{
  "n_layer": 14,
  "d_model": 128,
  "n_head": 2,
  "n_kv_head": 2,
  "head_dim": 64,
  "d_mlp": 512,
  "vocab_size": 8192,
  "activation": "squared_relu",
  "norm": "rmsnorm",
  "norm_place": "pre",
  "norm_eps": 1e-06,
  "positions": "rope",
  "rope_base": 55100.0,
  "rope_fraction": 0.5,
  "qk_norm": true,
  "attn_scale": 0.184,
  "bias": "none",
  "tie_embeddings": false,
  "parallel_block": false,
  "extras": ["some layers without attention", "local attention windows", "paired heads", "gated attention", "exclusive self-attention", "capped logits"],
  "init": "normal",
  "init_std_qkv": 0.0469,
  "init_std_o": 0.0,
  "init_std_up": 0.0469,
  "init_std_down": 0.0,
  "optimizer": "adamw",
  "lr": 0.00344,
  "beta1": 0.95,
  "beta2": 0.95,
  "weight_decay": 0.06,
  "lr_head": 0.00519,
  "warmup_steps": 463,
  "schedule": "wsd",
  "decay_fraction": 0.894,
  "decay_shape": "linear",
  "final_lr_fraction": 0.1,
  "batch_tokens": [8192, 16384, 32768],
  "seq_len": 512,
  "doc_mask": true,
  "train_tokens": 98950000,
  "steps": 6070,
  "dataset": "wikipedia_en"
}
Each number is 500 + 25 x the weight over the matrix's rms, rounded and kept within 0 to 999. Layers, rows and columns count from 0. Numbers have three digits each.

# up: layer 7 MLP up, 512x128, rms 0.161, rows 481-491, columns 0-127
# down: layer 7 MLP down (transposed), 512x128, rms 0.149, rows 481-490, columns 0-127
up481:450513481538474437445584570498523499579492512495534538465458516474477494514504515538522514551490528500479507493493536444456522564515482530522497471493499555464486482477507553505468439478467465493514532484498469522494519510493521469466436479557505486499459528535549578452510489474507513466540472544477487492447502554479503490463508499475493512526512519482535418496527451516498424455504
down481:484473500476518505523529486531448478510527484461536492472524497495454564530497505538491551457557500525450449460450492472513524536512516520555471439476521498480491512456512465511439524512519556484404476425582516455509435504498504488501481534508542530450507477423535503584500560491490536507487576517516532471489488503465488485493542469488475463559522488531555533441504459484485493512484
up482:415524522503448485465496559463508473480521497484501506470512518475510502567508489440477465491545479460516504454476489495444495515487509502471553512516508600488480504564526524465580473506532449518534443485526534559514516501525490531525495488535468519521470482575531512504529482493564482504493505519460516500560445456490483446506487460537535542518485502528501510500426489494497406497478
down482:548518492489498509503483482467463550537556509510528477486524493503496463485505485558483498513524455590473483525488493468501477522563512450529437540515535510562520474462444521570527466462459610524548481504526501516449473528522493477547485472473520480441472506501536513539482515544520482540454505459546488459471503501502453503420474568482536527493411538463542513470503447480541560456503
up483:567546512491461448505477523495520438472508450491488483554475509530507495507520542474460470482434453484496496540525539470507525553498479462521540468519449482494515458547533480544514550421502478492481476529472515532543529514442446505489487482491478509514500541450492459454530491536512489534473469469495513466526486502463507471493469456494486524507530501524527451535490518564479506478516
down483:510474495473534526503479508506482494470540518539580432516467477493531477492463457556540505515472501471464452505517509441564504525546439526519447497467526477484503510477470456495494456487480485488418504563516498512550469423466457461470544484505488506518497483498542493515509484498486480480506490486458504524478504496489477547469530497502520480490449475439502533524469557500481530488513
up484:461540553507434539478478472455500453551505519468464489578455531561498516528516512502541488489469538480527539492475483551497447472520477501542495470573536596487474497516552524532543560497529461531522553509442506502477485492460538494466517489482572473504494527505458476503526428508458457545544475520490502470457427504415504442503512539436494487547517503489478499476533469536531496518513
down484:520501547494526554483510516549492492462546583476478540522518477502528554450505487522465445479557554452471499506521415514483514438543472506478444466531477532487469487491488516529544512542545471492477506498502507503455500500524509543512493501476491578533519477536525541504521556498432467403518525506460457483412473493481522444530537454530490481481538576468451514475534481535483473508504
up485:523512483516495486511500507481495496501498489504495497495487503514494499503512508493478493498486499498507516511510503516498489510506500523501511503504475520484509500497510490499502497475501504491501487505496504514500501519495497520489492487529499476507478514501506506510507488488507505500508501503487499502503495503493504498501496501478494494496502500494497513513494472501494487504498
down485:488530504512493494500499503498492497499496497494492501504507484506486503489499525496493496503494501502499495504490506502498488514497500503484508501503494501496490505501500504499492500503522514501477488505496487504504497501495512501508517512496484490499512495508497502496506510507500472505501499480484481514494502497497505492512507503500512499500481507501510486494508516500508495492499
up486:538495466493520508512509499509539543542505472487501532469513479559478546498521578442479441492446500506515582473488529497496496464539496478565472499494515510492528525515504560502540475493452477499500506512512548505546518507517542553503505442571443480525538536487519513508523491463557560540516509531547509512491472524540502511476508494494551527473547512507476441476531495486439486500560
down486:494461449514519475534468505510463482501466505450493475438477515497489512451436516485537488526513508500525474485456522534514511481564525423465483423492502502497533498464522463492530483508466491484446475553491504478485566461500529570519493519519505469508528514490514486525477521482550480492482547494472581488514479475496478466514570465537483516482529459493515522548522529542477519462499
up487:516581527504500488467500531458501527531513507529556547498516487487502460505519534506478451516438481490490522488495527453467496471521519474491509535494514505481477505567528520558531535493499504497535512499517563503484529508511519492490521525567522420482463503462475521490505464478526526502527488488511481532539478540479483466433478496514471476512519452463495459498531499481504486460539
down487:503502523493514515503489513509539493551487477511505528480534516507486492462494492565520522546503489475483505428542546465491424451505519510503472483496539487509439497507511475485491481521491521455568473503519517485503482482541514463521487493528513491434477528458487502492522498471491482479579510441514463558518510490572524519482474495491408506495445493443459451491513559428524473471485
up488:509513500504491492507499506486503485487487497499492510498500498507503499522511531500459470490506474511530534501508520526495497507496503502507511506519509504488513498510532505515501515469491500490522484500500529499516525525504490524485500500521487486514476514496496509502525475513502495481500502532479520501505471525496504484511474513496506505494499489479492509513495463495514464500505
down488:509496532480508480494516502495457517494512507469507513483505521497499499496510509515514532513511504495486468492472489500536492508509496499453500501492498491487497544496489500500481494520500497499464509484494485509489500496514485501497490499495494491490499507498497516499512542464511486491508514520502512486515490506501505517480504508492504471515503495493514511478503520511500489509488
up489:514508503509501501498501495496488504491510497510511494490498486505495494528496527495497476496493501483509519507512524514502509509519515505488500513517502513496504499501521503497511507474492496497508496504492501499500501524507505504506486505512512490511483518508508509522499486503515503493523506505493495513497495519489506488525503505507496504495511476477513503507488471488503473500498
down489:509509504489489492497492512512488492508504504503501492517498503498512517502485492495509495506505501495487497503498475503517504512493485489509491495509497501504497505501497513511516495509516514504493507506520493496513508500492510484526500477503503501509495489502493518509507503504486501498484518503501492504511492506497504498495488489493504505497495491517501487521492504510517489509522
up490:483526539577508517499500451519479544500493483507519531527464483548492478519532538518497540525539530503490495511509513518546500510540514547398486537562476536492436481485507521525513531491519456531497502518449465508457458521452568504480438551505539448509509499564511505586495489476494481533456474499485469500519478499564500484539517506517465463489529527490455496503515501430456451492490
down490:516489516503522522556481500506545489487524499486462544532498506477503538562520521535448483448479457486487491493470482512451522511492554502487452455532467473538523416538544502494530578533509470506518502559422512460435548444517540484480533466506458441526538517497496511533521547504471434508495518548505487509513483500514421566494525512504518526525503523499522483559477508493490519493563
up491:493589538456476466466481501479503499489520509544474520520448456497454483487494522498485444513488529483534484478495490506521521481531525513438589497488483509493509525530515543468537534511504525516545462548477510473484560487494535511499452467523472471499481477450487490553551493567515505508474542582426527527476439511476510517511556548494433475448520551527454474488477489410474513517482